From a checkpoint of a small transformer trained on Wikipedia: width 128.
Each number is 128 + 24 x the weight over the matrix's rms, rounded and kept within 0 to 255. Layers, rows and columns count from 0.

# layer 3 MLP down (transposed), 512x128, rms 0.0444, rows 363-389, columns 0-127
[[139 113 120 155 139 145 122 128 149 111 128 169 124 100 157 116 199  89 171 124 102 161 104 139 101  93  99  90 152 147 105 118 159 146 175 127 120 147 121 131 136 118  93 122 153 126 134 116 123 131 159 147 135  67 193 135  56 100 152 132 130 155 142 148 124 124 119 127 112 103 116 175 126 124 125 101 122 148 137 123 175  86 117 161 110 173 138 137  73 125 141 122 172 122  97  99 124 164 170 142 142  82 166  65 158 131 140 131 165 134  86  73 139  81 159 152 130 126  94 102 148 112 140 141  97  71 114 116]
 [139 124 123 142 119 155 124 146  97 152 124 145 109 141 150 105  88  83 128 136 156 127 123 121 115 167 123 103 114 156 135 110 110 172 113 168  98 132 118 140 123 133 148  98  67 105 123 100 133 147  97 154 102 100  63 155 115 146 120 121 146  64 186 162 169 123 166 128 162 151 120  85 141 172 115 112 141 125 160 159 156 135 158 106  95 148 117 171 138  89 124 107 137 124 133 156 111 139 138  87  63 135  98 119 115 161 161  99 119 126 124  83 111 142 103 128 151 166  71 105 146 131 134 124 194 178 124 128]
 [139 120 117 108 156 111 162 123 139 100 157 159 130 133 150 120 124 198 114 141 124 141  99 154 114 143 151 150 126 127 149 102 128 118 116 149 118  93 120 183 126 140 128  80 121 127 136 120 147 124 145 119 123 132 172 127  81 115 114 130 125 100 114  97 110 142  87 152 105 120 125 106 120 105  78 134 131  92 113 134 137 113 117  87 166 133 153 114 155  94 124 134 118 141 180 130 167 138 114 151 128 166 141 147 148 180 156 118 126 124 170 118 137 123 146 127 101 104 119 135 115 129 113 132 150 105 100 110]
 [133 122 122 125 151  77 171 113 138 163 162 138 102 110 118 104 143 155  76 162 126  93 143 128  56 113 146 129  97 140  97 143 118 100 132 132 114 111 155 112 142 106 168 148 146  99 160 115 108 153 150 110 137 132 120 131 119 119  98 163 128 149 106 133 128 104 126 116  67 137 131 160 124 119 135 134  94 158 131  91 148 156 141  86  91 143 116 122 122 187 125 123  96 126 129 117 122 131 172 133 140 144  91 162  81 156 149 137 121 122 160  82 158 100 174 116 123 112 121 179 148 113 195  98 119 120 106 126]
 [174 157 100 145 132 135 158 126 148 113 157 122 155 111 168  95 135 160 186 175 141 153 121 138  84 128 102 130 132 151 126 105  98 116 157 134 113 127 126 137 146 118 101 112 107 128 122 137 139 112 115 158 144 103 140 160 102 132 123  97 130 164  95  96 173 107  97 130  80 128 131 186 131 127  89 127  73 131 114 160 175 141 141  87 151 145  97 107 115 119 137 103  67 164 151 145 106 125 147  91 114 105 130 134 136 122 143 107 144 135 145 108  96 146 162 148 136 141  95 108 139 106 154  73 142 122 119 106]
 [156 113 118 110 126 107 130 149 103 139 122 128 118 129 136  81 135  92 158 152 151 130 148 144  51 120 149 136 174  87 140  92 127 142 124 112 138  94 159 149 128 138 140 143 126 138  87 126 118 119 133 150 107 124  49 128 111 134 124 150 150 124 131 139 122 109 140 101 107 127 149 135 159 181 139 114 141 109 152 199 134 123 168 135 208 113  97 166  59 136 148 139 110 158 112 102 106 124 133 126 113 115  90 112 144 111 159 102 176 157 141 129  99 151 130 119 129 140 150 107 149 155 131 123 117  72 145 125]
 [145 114 110 101 165 108 149 118 112 152 114 110 146  74 136 117 154 110  99 156 104 141  81 122 146 143 128 125 125 132 167 107 121 120 118 150 124 138 169 114 144 140 152  86  66 132 164 114 121  97 105 169 110 144 115 157 105 139 166 141 106 126 155  67 123 178 139 118 111 128 161 135 109 144 173 133 179  94 134 155 126 134 126 119 100 130 102 111 150 124  97 167 112 148 132  67 115 120 114 111 153 121 129 122 150 126 145 112 150 109 110  95  98 120  94 181 148 171  97 169 165 124 117 130 133 154 153  92]
 [146 112 127  64 106 123 102 136 124 116  88 134 117 168  80 152 102 132 137 136  87 140  90 137 166 155 146 164 111 122  99 135 133  97 130 119  94 114 116 104 133 119 120 175 130  97 146  95 107 122 114 101 133 142 131 145  87 132  64 137 128 128 130 160 120 133 132 107 129 115 106  96 106 147  94 140 116 108  72  99 199 129 158 172 140 187 124 120 212 128 110 134 148 129 101 153  97 136 141 175 114 134 113 122 140 130 157 139 145 142 148 108 120 136 166 163 154 152 136 192  82 158 123 152 122 173 169 153]
 [103 101 147 142 100 133  87 138 142 137 166 149 131 165 104 111  95 107 136 147 114 131 128 124  89 104 109 149 138  98 149 106  89 143 133 129 135  91 124 165 151 139 136 120 160 132 125 146 106 131 159 142 122 131 118 124 105 110 177 140 152 121 105 132 125 121 120  99 163 125 164 104 162 119 103 137 118 115 113 148  90 128 135 108 117 142 136  99 139 157 134 115 109 136 173 119 120 112 175 134 158 120 106 100 166 138 141 127 177 121 110 132 115 108  89 120 132 136 132 120 148 136 151 185 167 100 126 133]
 [155  98 109 134 116 123 155  93  95 159 131 148 101 114 124 113 125 119 150 153 165  93 113 139 106 131 144 122 145 146 118 126 122 119 153 135 111 121 145 168 116 126 133 149 140 148 126 103 160 124 124 115 154 155 131 131 170 129 161 124 111 125 126  56 165 141 118 124 122 132 127 124 154 122 141 132 114 128 135 139 199 139 157 129 103 112 126 140 121 185 131 115  98 138 131 140  99 117 149 169  95  73 124 135 153  88 145 129  88 125 149 101 121 106 128 154  75 163 113 143 108 111 147  96 129  97  66 141]
 [141 107 154 115 134 109  88 156 146 122  90 151 137 110 178  89 121 112 130 117 139 153 126 125  89 146 147  83 161 114 128  95 119 115 132 183  97  97 157 123 161 138 124 167 185 108 129 117 149 139 171 128 136 115 137 147 133 141 140  78 150 125 124 175 167 156 105 102 115 164 140 187 123 152 182 144 133 165 161 144 119 112 148 135 134  99 126  98 140 155 109 133 140 104  87  81 110 111 124 131 109 106 145 131 132 142 126 155 131 101 138  97  96 128 101  93 127 125  84 132  96 126  90 130 151 102 100 131]
 [139 125 131  95 168 131 147 149  86 142 135 126  96 149 149 169 180 120 102 103  88  82 159 121 128 122 164 143 132 165 129 122 125 136  61 126 132 101 104 124 134 133 128 150  87 112 162  97 158 111 114 168  99 126 115 163 105 122  87 132 140 137 152  66 115 111 127 117 136 136 137 136 130 129 131 129  94  97  94 151 132 141 223 125  89 139 178  95 188 142 175 131 167 132 128 127 147 131 151 139 118 154  83 172 132 116 152 183  94 126 124  74 141 138 153 113  84 146  90 130 106 150 108 123 103  62 144 142]
 [145 119 139 114 122 124 151 128  93  88 133 138 105 124 150 104 122 128 135 166 136 124 100 163 170 113 162 128 116 139 135 162 130 115 130 135 102 105 171 154 148 144 105  91 147 141 143 121 138 138 121 129 130 128 146 131 115 163 143  82 160 122 136 157 116 148 123 112 118  97 136 161 130  86 108 134 112 143 163 140 151 107 143 132 141  74  99 112 123 120  73 122 103 165 135 156  98 162 111 147  74 110 158 109  84 165 131 129 128 117 109 123 131  92 108 174 145  88 146 140 106 111 156 130 166 132  92 128]
 [125 112 129 122 138 120 104 163 160 123 148 187 123 155 136 134 128 159 127 143 127 112 128 141 136 140 148 142 156 121 106 146 123 151 147 115 143 130 122 133 152 110 139  81 141 139 132 130 147 128 116 152 136 126 121 112  80 114 114 118 122 144 144 129 103 126 153 158 109 133 117 118  98 118 106 139 134  99 128 106 134 128 120 106 119 142 151 151 126 134 133 120 117 110 127 140  73 136 127 146 118 122  98 134 128 105 156 145 100 126 136 137  97 132 139 153 145 124 112 156 117 118 118 127 125  90 151 111]
 [135 106 113  89 111 135 141 117 137 156 105 121 136 129 167  85  93 141 166 134 128 110 139 141 142 147 118 125 156 110 106 160 119 124 165 145 100 136 167 120 123 112 110 108 118 129 157 109 140 101  91 123 146 111 142 174 135 139 181 101 104 175 154 111 105 128 105 141 162 115  72 112 129 128 122 156 134 114  84  98 123 129 145 130 175 114  87 146 107 115 140 160 119 165 108 118 114 138 134 128 106 102 110 123 171 117 153 124 114 140 113 108  72 149 108 145 153 177 147 156 181 115 114 112 122  85 139 139]
 [132 124 177 106 139 176 136 109 170 141  80  90  89 120 168 138 131 157 112 123 116 116 131 126 139 141 142 128 133 114  94 140 123 108 139 129 123 127 108 204 146  99 106 129 112 116 167 120 118 117 122 113 127  92 118  88 106 121 129 108 113 142 168 157 119  91 139 160 152 104  79 135 144 109 107 118 128 123 141 138 126 140 139  80 112  97 124 133 141 134 132 158 100 139 190 202 123 126 144 129 121 177 143 132  89 146 122 113 115  93  92 134 153 153 106 132 126 123 129 150 123 155 124 153 139 149  81 121]
 [128 141 122 121 125 145 116 113 152 142 112 113 140 113  97 122 107 156 126 125 125 136 139 154 102 150 141 154 156 125 102 114 118 117 145 113 138 123 160 133 134 102 134 122 160 129 124 100 157 153 142 131 153 131 109 152 152 121 172 110 156 150 148 141 124 111 106 143 110 154 124 130 126 122 120 118 120 163 148 106 151 123 128 122 117 124 133 118  96 108 112 114 109 103 135 117 133 134 161 129 128 141 179 110 102 116 100 123 130 109  99  94 115 150 109 120 122 124 124 120 111 133 135 143 115 134 120 117]
 [122 108 105 156 144 117 119 151 139 136 111 114 146 145 158 106 129 102 158 175 111 108 130 161 100 137 119 122 105 121 119 136 135 120 156 132 122 125 136 136 133 108 127 147 114 150 132 102 114 113 163 149 123 144 135  90 136 123 160 111 138 121 134 156 117 135 158 123 122 129 114 153 128 136 109 142 143  96 127 153 130 101 111 162 139 104 122 128 101 104 129 149 142 118 120 121 175 132 122 116 151 130 151 117 127 144 124 137  94 121 122 105 103  95 110 109 151 118 136 139 136 100 152 139 152 113 125 102]
 [128 140 127 120 157 166 148 147 121 117 116 134 115 118 130  97 102  78  80 119 141 151 177 135  93 139 128  88 120 124 101 167 143 144 144 139 134  76 125 110 199 147 140  68 115 126 163 106 102 112 126 117 104 120 146 147 159 137 141 156 139 140 152 159 176 126 121 101  90 167 123 135 158 145 107 174 108 168 126 130 170 125 108 115 152 110  94 130 110 124  97 134 143 145 114 209 151 122 138 107  89  80 127 132  88 142  88 139 161 132 132 127 119 117 120 107 119 123 104 151 106 122 113 146 134 114 131  97]
 [128 134 145 109 125 124 154 111 158 135  98 139  92 165 151  77 122 136 156 178 171 123 117 136 134 136 150 125 167 126 113 125 108 163 159 123 120 141 106  97 129 101 102 144 128 141 111  93 114 102 156 129 135 142 119  94 140 146 141 119 122 140 150 161 143 117 146 105 117 134  89 141 164 150 106 150  88 177 141 139 125 117 148 140 112  95 111  80 150  97 143 151 157 120 113 141 139 110 124 143 152 163 144 101 117  99 141 122 142 107 125  72 110  87 124 120 113 128 166 144 101  86 134 165 115 103 127 136]
 [118  81 118 155 132 119 153 140 120 124 163 130 107 117 138 123 130 124 123 130 120 120 121 116 111 146 129 126 147 126 141 116 162  89 144 126 121 119  84 155 131 120 105 100 145  89 165 133 109 116 125 114 134 140 140 114 130 153  94 131 134 137 112 112 110 126 123  94 140 151 104 110 129 118 126 137 121 152 134 139 126 160 135 125 100 122 135 152 129 129 138 127 103 134 115 103 168 133 134 124 115 111 127 115 114 135 139 153 112 121 132 121  99 146 120 143 168 132 129 150 144 155 149 148 147 119 108 141]
 [139 106 107 123 134 146 125 121 122 115 109  96 143 133 152 145 145 152 132 124 118 126 143 131 139 104 156 112 134 149 102 110 141 115 131 144 102 145 102 155 116 159 148  99 131 112 105 160 111 107 142 115 164 113 115 120 158 128 151  84 140 129 129  91 136 135  96 143 155  98 128 135  91 137 124 136 113  99 134 120 151 138 122 167  78 147 135 111  57 165 106 110 147 157 120 157 115 161 159 164 146 122 166 106 118 147 117 115  90 157 173 103 146  93 106 138 134 132 128 101 111 133 111 137 141 159 122 125]
 [139 114 139 139 102 122 147 136 156 155 107 116 151 169 118 125 125 132 120 136 165 148 125 140  92 135 117 116 128 106 153 147 122 119 171 161 104 141 133 132 117 129 152 120 119  92  95 103 104 150 113 119 111  88 166 125 129 167 133 127 130 139 124 120 140 114  99 145 148 144 108 118 139 133 129 121 138 111 125 132 145 137 170 135 143 127 171 126  91 114 100 126 139 142 152 118 133 131 109 138 141 148 111 135  75 124  99 124  76 119 154 131 132 121 112 141 149 109 139 133 103 123 141 123 112 139 139 135]
 [196 164 125 125  71  92  93 126 140 112 125 148 123 138 189 118 142 142 165 122 113 134 111 115 102 148 130  57  89 129 115 143 108 133 103 132 131 121 145 100 116 138 180 134 141 121 110  70 126 109  97 137 114  98 108 113 154 131 118 162 156 148 134  72 142 104 128  99 106 102 136 108 127 138 137 141 142 128 108 121 140 149 152 142 138 130 142 113 137 129 181 144 139 158 134 154 125  95 146 169 109 136 128 108 134 124 123 140 101 119 136 128 104 114  99 130 158 148  96 166 116 169 165 133 119 176 125 149]
 [116 121 136 153 135 138 103 129 121  84 127 155  72 123 151 112 126 105 142 132 171 169 123 107 189 147 131  85 151 121 120 156 137 129 134 171 155 153  59 119 156 102 122 142 141 159 152 143 137 111 113 116 136 136 105 113 165 130 170 154 183 151 121  91 130 115  82 165 119 125 135 128 157  86  63 153 108 112  99 117 114 110 131 114 102  97 118 103 192 122 144 167 114 111 101 110  89 172 144 122 140 100 106 151 129 140 173  85 112 161 161 107 129 139  97 109 136 121  58 138 139 167  97 127 137 137 148  91]
 [114 103 122 166 165 156 148  94  96  96 118 156 153 104 138 125 141 108 217 132 181 163 185 126 187 168 115  82 117 122 139 168  98 138 142 146 148  73 152 164 139 155  98  82 101 157 151 125 116 101 116 160 132  99  83 130 190 145 153 104 155 147 155 114 103 125  63 173 123 104 137 108 156 119 118 149 112 140 148 129 134 126 144 134 102 160  79 112 108 124 171 145  97 116 115 136  91 121 120 128 111  80  97 113 104  90 145 125 115  71  95 128 181 134 133  76 144 114 117 147 141 111  82 152 128 123 141 146]
 [120 126 139 132 151 128 164 134 121 113 122 142  72 128 155 110 112 120 123 166 109 144 152 133  94 132 133 101 100 136 126 116 148 105 142 112 107 125 139 104 146 107 139 110 138 108 132 143  86 155 143 110 139 145 145 139 110 122 144 143 121 116 119 144 128 113 140 107 111 109 130 121 138 125 145 158  81 138  97 122 156 114 124 139 140 148 151  82 121 129 136 131 136 137 121 126 186 126 149 109 134 113 159 138 105 102 110 122 118 147 167 124 142 118 134 118 135 131 142 170 138 159 126 150 102 122  98 100]]
# layer 3 MLP up, 512x128, rms 0.0685, rows 364-390, columns 0-127
[[135 117 116 151 109 144 175 113 139 141 144  96 139  99 114 151 111  93  94 141 130 152 110 155 113 105 102 128 159 120 111  82 120 124 126 153 103 138 116  78 109 149 165 135 103 127  71 105 160 172 127  98 126 184 122  29 138 151 189 175 148 113 119 144 178 126 103 152 141  93 174 134  84 176 127 129 139  84  87 128  80 140 173 120 137 157 102 160  88 134 137 107  95 139 171  78 116  87 104 108 129 138 132 138 168  63 153 112 128 149 127 143 128 161  66 123 147 148 112  63 177 119 155 178 140 134 121 137]
 [143 103 133 145 111 152 108 124  91 156 115 127 128 168 112 162 112  71 111 108 132 118 136 100 134 122 127 110 138 135 119 135 132 141 132 141 127 183 117  93 141 149 141 187 119  98 115 132 101 135 134 142 119 110  85 112 176 124 124 102 140 149 156 158 140  95 166  84 181 125 138 134 140 130 171 132 135 139 139 111 128 144 156 142 135  84 102 128 125 169 119 111 135 126  89  97 100 118  99 121 112  78 134  93 125 111 135 149 125 151 131 135 121 130  96 145 137 141 145 119 141 118 130 150 112 148 141 155]
 [160 117 157 157  90 178 138 158 148 116 148  97 183 180 133 156 118 127 106 110 118  97 127 145 128 148 111 147 178 118 115 121 106 182  97 100 133 165  80 149 104 146 134 114 110 127 100 127 147 123 111 144 110 122 139  90 111 123 156  88 131  76 155 153 155 169 120 111 146 142 154  95 124  86 116 113 148 101 112 157 123 154 113 154 196 118 112 163 130 124 111 123 141 141 124 129 157  95 130 156 122 106 124 115 154 102 122 133 140 126  97 143 104 169  93 143 138 187 136  52 129  95 108 178 107 138 119 161]
 [ 81 103 129 103 158 122  90 131 147 131 123 100 134 146 102 126  85 101  66 104  98  78 138 133 119  99 136 128 136 115 140 152 164 133 114 129 150 150 120 111 116 111 166 141 147 118 129 117 141 107 146 107 134 142 108  78 153 125 138 137 126  61 154 163 109 142 137 138 154 131 125 106 133 122 160 119 161 134 126 136  91  75 138 137 153 112 162 135 131 159 108 146 130  73 131 105 173 167 152 165 158 132 130 142  99 133  96 137 117 178 112 152 172 125  83  69 121  89 191 163 127 104  97 162 119 132 145 163]
 [195 127 151 104 145 139 178 160 116 160 145 128 149 155 168 169 132 132 129 168 161 152 103 107 117 150 125  96 184 131 117 108 143 163  82 122 136 122 151 118 138 103 178 119 149 140  96 100 148 102 138 149  66 138  38  85 122 124 179 151 188 141 114 134 132 114 167 106 105 128 181 115 132 148 129 108 156  53 114 121  96 125 130 111 173  80 127 154  88 128  98 112  76 109 138 123 158  61 101 112  85 152  63 153 188 104 168 162 155 138  96 159 131 127  90 128 141 155 129  54 161 114 129 131 121 144 136 170]
 [135 135 152 130  93 127 109 137 122 107 143 126 137 186 120 109 118 135 143  96 138 103 152 145 143 142 170 146 164 145  92 146 111 119 118  95 132 127  94 140 119 139 139 166 134  98 119 133 121 151 135 107 159 108 118  93 148 124 110 104 129 124 114 180 167  88 133 110 141 141 104 124 152 120  82 117 116 147 139  81 156 120 121 136 154 106 138 159 107 165 177  93 136 113 142 165 121 136 134 119 109 128 143 137 110 127 137 138 123 139 149 154 142 124 137  68  88 105 176  95 104 107 118 141 110  91 109 152]
 [124 162 129 149 163  98 136 147 141 134 137 139 115 105 169 120 140 113 114 121 165 136 153 139 103 133 134  91 122 140 154 123 132 142 129 154 163 142 145 171 126 128 120  91 122 146  97 123 143 138 144 151 123 110 125 106 133 112 174 106 143 131 125  95 108 115 145 163 133 116 152 154 148 113 133 117 125 140 206 168  68 119 140 126 120  92 176 144 107 124 121 125 128 131 141 108 147 123 143 106 159 118 119 136 122 148 114 127 105 107 143 141 150 115  92 127  90 121 141  89 132  83 132  97 148  93 130 126]
 [142 159 138 113  86 110 122 155 134 148 140 131 150 135 127 125  84 134 106 116 137 114  83 138  89  92 122 159 135 109 149 146  85 134 101  99 144  99 115 104 120 109 166 112 153 119 106 157 105 118 122 125 121 142 106 101 121  99 150 140 175  64 143 173  94 140 147 101 144 126 166 159 154 139 109 100 127 128 167 138  93  86 116  97 148 149 121 125  95 160 125 116 128  87 163 116 121 110 137 103 114 112  82 109 146 143 194 119 178 148 163 167 126 118  55 118 132 130 152 110 162  95 185 155 163 128 139 157]
 [110 131 175 129 153 128 113 172 164 105 128 111 131 162 140 130 128 127 106  87 129 162 136 121 133 135  92 124 140 134 157 127 137 128 123 119 142 134 122  87 124 112 125 113 115 108 118 152  90 151 127 134  77  93 128 133 109 134 109 130 149 117 138 169  95 124 135 133 124 143 131 126  99 134 114 126 133 117 119 102  71 140 109 110 147 152 138 126 126  98 112 151 157 126 131 122 122 135 109  80 144 165 118 120 113 161 118 123 164 142 113 157 140 172 119 105 160 111 134 110 141 136 111 168 120 146 162 141]
 [108 128 103 154 112 122 204 123 139 164 176  94 129 137  74 167  96 135 142 129 133 113 137 147 117 108 105 153 101 138 148 151 140 122 121  84 156 143 100 123 102 120 138 111  78 169 152 148 138 134 122 129 109 131 127 107 125  87 141 176 124 126 142 104 108 118 137 140 126 105 131 117  89 134  81 120 114  58  94 128 133 132 152 149 113 138 127 134  97 128 136 130 118 141 160 154 152 130 127 123 116 137 103 140 131 115 153  94 111 151 138 146 145 124 146 129 139 155 147 132 152 130 163 138 124 160 150 135]
 [127 125 142 147  50 133 183 142 168 121 149 137 185 151 133 135 127 114 121 118 127  79  72 110 126 115 102 150 177 117 137 156 140 125 129 102 131 126 140 126 118  98 127 134 103 113 117 155 115 145 147 107  87 118 149  88 165 118 143 150  74 104 107 170 179 151 125 130 124 110 166 113  91 165 143 153 183 103 113 112 122 172 128 114 169 100 115 153 132 114 102 157 140 112 135  85 128 139 100 103 105 126 139 112 116 136 143 102 125 123 145 166  95 167 116 129  99 118 119 115 199  85 178 153 156 186  87 132]
 [114 147 119 125 160 120 124 146 194 116 159 119 160 140 135 122 113 109 143 148 146 110 105 107 125 109 113 128 153 129 125 134 134 132 141  88 124 123  82 118  96 102 165  95 125 137 105 137 128 115 141 128 112 144 106  84  96  80 139 124  68 107  83 101 131 143 130 134 111 145 168 140 112 124 121 138 150 139  99 111  80 127 127 110 134 184 166 129  74 101 149 146 114  89 170 158 149 100 171  98 135 139 114 171 147 106 115 119 137 134 126 153 146 155 155 108 162 155 107 132 124 136 107 115 136 151 142  86]
 [146 134 136 129 122 138 146  92  82 150 122  95 131 120 108 134 128 102 138 106 134 121 110 124 121 109 108 138 111 134 161  99 132  99 132 140 111 151 129 134 115 164 127 178 131 105 131 134 102 102 128 113  89 119 126 147 192 137 145 151 160 116  90 117 142 126  91  82 167 145 137 123 181 124 161 126 114 148 153 131 121 117 135 145 139 119 140 106 128 125 135 130 100 143 142 114 176 115 122 100 139 128 170 144 130 154 110 114 146 132 135 142 171 137 101 137 120 133 151  81 133 136 129 167 136 178 108 137]
 [129 182 191 150 143  92 119 134  96 133 135 141 112 128  82 164 158 105  95 122 127 130 127  96 102  68 184 153 125 126 119 116 164 123  90 115 152 133 116 143 137 137 148 141 103 123 106 137  90 158 156 154 104 151 115 102 122 138 114 149 165 102 117 108 132 148 133 136  86 148 144 135 116 172 142 107 107 150 157 160 120 120 107 142 103 139 123  97 139 161 119 108 149 129 151 105 137 106 139 113 154 155 135 132 116 146 114 117 143 123 111 164 150  96 122 116 112  89 120  71  95 138 149 187 136 135 121 116]
 [147 134 106 121  94  99 157 130  91 106 144 168 178 145  85 150 134  92 125 140 145  94 130 136  96 122 122 138 111 141 148 122 103 143 108 119 126 153 139  86 111 130 141 116 138 149  86 147 151 141 130 134 142 149 127 173 124 128 121 137 128 111  94 107 133 170 133 129 137 158 150 122 145 141 137 132 129 119 119 100 108 130 117 144 160 122 134 146 131 123 123 118 144 120  88  45 132 119  77 134 142  72 100  91 179 111 116 140 101 146 129 142 123  90 116 135 132 132 127  94 121  96 125 124  97 118 188 148]
 [115 123 128 137 125 115 142 138  94 117 101 131 103 169 129 151 108  96 117 119 168 126 118 115 123 116 102 119 112 137 152 140 159 144 101 159 108 144 122 132 126 152 112 126 114  92 124 148 114  76  71 103 120 111 108  94 127 135 108 116 110  77 142 134 146 147 138  95  97 125 149 114 148 132 138 144 109 102 159 124 106  82 122 137 141 115 118 158 118 161 166 127 165 160 116 132 110 107 105 106 125 133  82 141 143 160 155 138 162 140 135 173 118  80 139 138 135 114 144 153 152 116 113 112 147 125 136 158]
 [156 172 104 110  80 155 179 112 106 111 180 132 119 101  47 125 105 125 106 103 135 118 118 117 133 117 116 148 119 107 119 124 132 108 121 101 147 101  82 115  99 161 141 153 109 109 118 162 107 156 139 100 137 131 120 115 105  78 102 130 109 106 139 108 127 142 125 118 128 157 126 129 134 141 143 110 115 137 114 115 134 143 182 107 119 148 137 155 103 133 151 142  99 141 108 124  99 111 160 131  99 123 101 135 136 134 149 120 189 125 132 157 161 172 126 125 116 145 122 134 155 144 151 101 123 135 121 141]
 [116 135 152 132 120  80 116 136 128 143 128  84 118 129 110 154 166 162 160 132 119 101 103 133 138 110 129 157 147 137 153 101 117  87 117 129 131 169 128 131  74 108 145 183 131 122 109 128 137 154 140 146 129 126 123  99  99 123 114  99 116 115 123  94  95 132 145 148 162 102 148 122  87 109 117  85 163  97 123 109 126 137 134 143 133 146 158 140 152 138 156  96 119 100 140  81 112 120 146 148 154 161 129 149 162 107 171 116 111 129 146 149 143 125 138 128 127 155 174  94 153 140 149 111 119 147 123 144]
 [125 120  95 138 130 115 127 124  91 117 135 136 159 100 113 165 130 147 114  89  91 158 129 145 122 147  91 146  82 126 183 112 138  83 118 131 129 134 158 150 138 141 161 134 118 115 118 167 128 155 101 134 121  97 120 162 125 131 118 153 119 110 114 108 118 130 102 144 142 126 151 116 108 131 172  86 142  68 145 124 119 134 138 111 133 150 113 150 124 147 120 151 114 149 127 115 125 153 114 113  96 121  99 149 148 152 137 135 123 167 120 182 148 127 109 133 115 135 115 112 151 154 135  73 144 145 146 131]
 [146 170 126 105 130 158 110 112 122 126  88 138 155 143  94 142 134 125 119 122 129 104 133 140 137 120 146 159 101 140 110 117  92 162  89 136 132 136 143 119 128 129 137 156  94 147  95 112 142 114 124 140 131 116 115 126 134 112 160 122 107 124 138 140 141 139 126 156 127 102 138 186 158 128 108  97 119 116 117 102 104 103 110 135 185 130 127 110 138 138 107 129 131 110 157 150  92 128 108 126 144 136 134 130 149 126 139 101 143 134 141 156 159 118 122 111  64 120 148 105 129 122 110 126 106 133 149 128]
 [118 111 170 105 134 126 121  71 115 140 146 146 152 157 134 154 108 105  81  83 144 164  95 153 131 150 136 147 164 116 134 120 124 123  69 153 112 119 123  70 120 131 173 179 109 120 115  87 133 153 108  94 118 158 119 114 126 110  95 151 109 110 151 177 134 129 162 108  87 153 161  84 180 133 141 122 162 117 132  91 108 121 127  84 133 116 134  94 140 140 141 151 111 127 146 156 144  81 134 135 104 109 120 130 141 128 140 110 188 145  88 155 157 147 123 127 126 123 158 117 160 138 123 105 177 153 120 133]
 [130 132 139  63 138 136 124 137  88 118 128 136 105 111 117 126 110 130 138 101 107 138 129 118 153 129 125 176 138 135 137 111 116 141  86 119 144 120 105  92 140 148 118 123 103 125 155 184 157  87 140 134 138 172 104 108 135 100 118 133 130 122 157 134 121 150 140  93 107 133 150 150  93 160 130 111 128 121 137 144 144 142 122 156 145 121  45 134 130 151 165 144  98 116 108  76 128 133 141 136 105  91 128 128 174 104 199 119 191 125 105 156  97 179 137  99  91 147 108 127 151 119 121 139 155 136 115 147]
 [ 57  94 130 127 174 148 143 152 112 153 144 110 159 121  94 146 111 107 115 118 135 130 138 133 151 104 130 200 162 132 154 113 146 118 135 145 124 142  92 137 139 109 107 134 120 139 124 147 132 156 145 136 134 161 143 145 104 130 129 115 100  92  97 165 103 140 135 160 137 148 129 168 139 118 143 118 113 116 135 131 115 114 121 127 112 129 114 117  93 126  71 117 128 106 119 120 138 159  92 102 136 113 120 138 133 142 142 107 156 130 116 117 148 159 139 123  95 117 159  98 135 119 123 114 144  86 136 118]
 [151 127 136 106 118 136 146 127 128 157 115  47 163 135 122 133 131 139 103  99 111 105 122 142  86  83 153 172 112 140 142 121 147 125 116  64 128 113 180 140 112 140 140 108 111 106 138 128 145 124 129 148 113 121 134 149 127  94 103 112  99 102 115 143 132 144 179  62 143 117 114 143 100 161 166 122 170 141 128 149 130 147 114 118 156 117 117 142 119 137 131  74 151 141 149 151 121  86 132 140 117 133 140 142 123 106 119 141 161 106 111 145 155 108 146 137 129 140 167 119 129 105 149 133 124 119 123 144]
 [144 139 135 113 109  92 126 146 161 157 131  89 104 143 134 145 148 142  61 129 105  93  87 130 136  97 152 146 154 125 140  84 172  93 115 109 110 172 132 119 116 127 167 162 157 120 123 114 140 156 140 110 131 137 151 126  89 130 117 144  87 137 111 142 117 129 196 110 145 129 133 147 112 137 114 109 154 136 113 123 120 128 112 140 149 103 167 153 116 137 100 106 129 136 135 149 139 133 145 147 141 167 156 156 162 150 133 128 136 154 154 108 103 117 113 136 119 140 131 116 135 114 183 112 125 139 116 110]
 [155 141 113 151 111 126  95 106 138 157 116 105 184 143 112 147 112 152  99  77 146 137 107 149 160 125 129 190 161 145 116 133 128 150 127 159 115 127 108 147 118 155 161 135 115 124 120  98 159 100 119 137 127 119 108  90 140 106 134 100 115 129 134 134 129 150 115 145 158 146 117 124 130 118  95  91 160 136 150 170 107 150 155 123 119  81  79 166 147 146 139 128 130 105 143 132  85 140 125 155 114 130 102 120 137 127 132 150 138 110 102 122  99 125 132 113  96 142 111  84 117 120 152  95 131 152 162 152]
 [100 142 154 101 139  95 126 127  95 144 124 131 118 128 128 128 151 147 139 128 114 142 116 146 141 110 147 132 148 124 181 133 123 111 103 172 112 124 185  72 138  97 149 160  84 119  94 130 159 100 152 139  85 117  77 142 114  98 134 158 134 116 141 133 148 106 135 107 117 134 122  99 106 199 137 110 120 123 151 149  80 128 136 139 164 157 128 111  95 106 136 101 128 115 123 152 104 126 120 166 115 159 128 145 151 140 136 158 140 126 120 134 174 118 133 130  79 126 135 143 140 114 123 105 141 121 154 124]]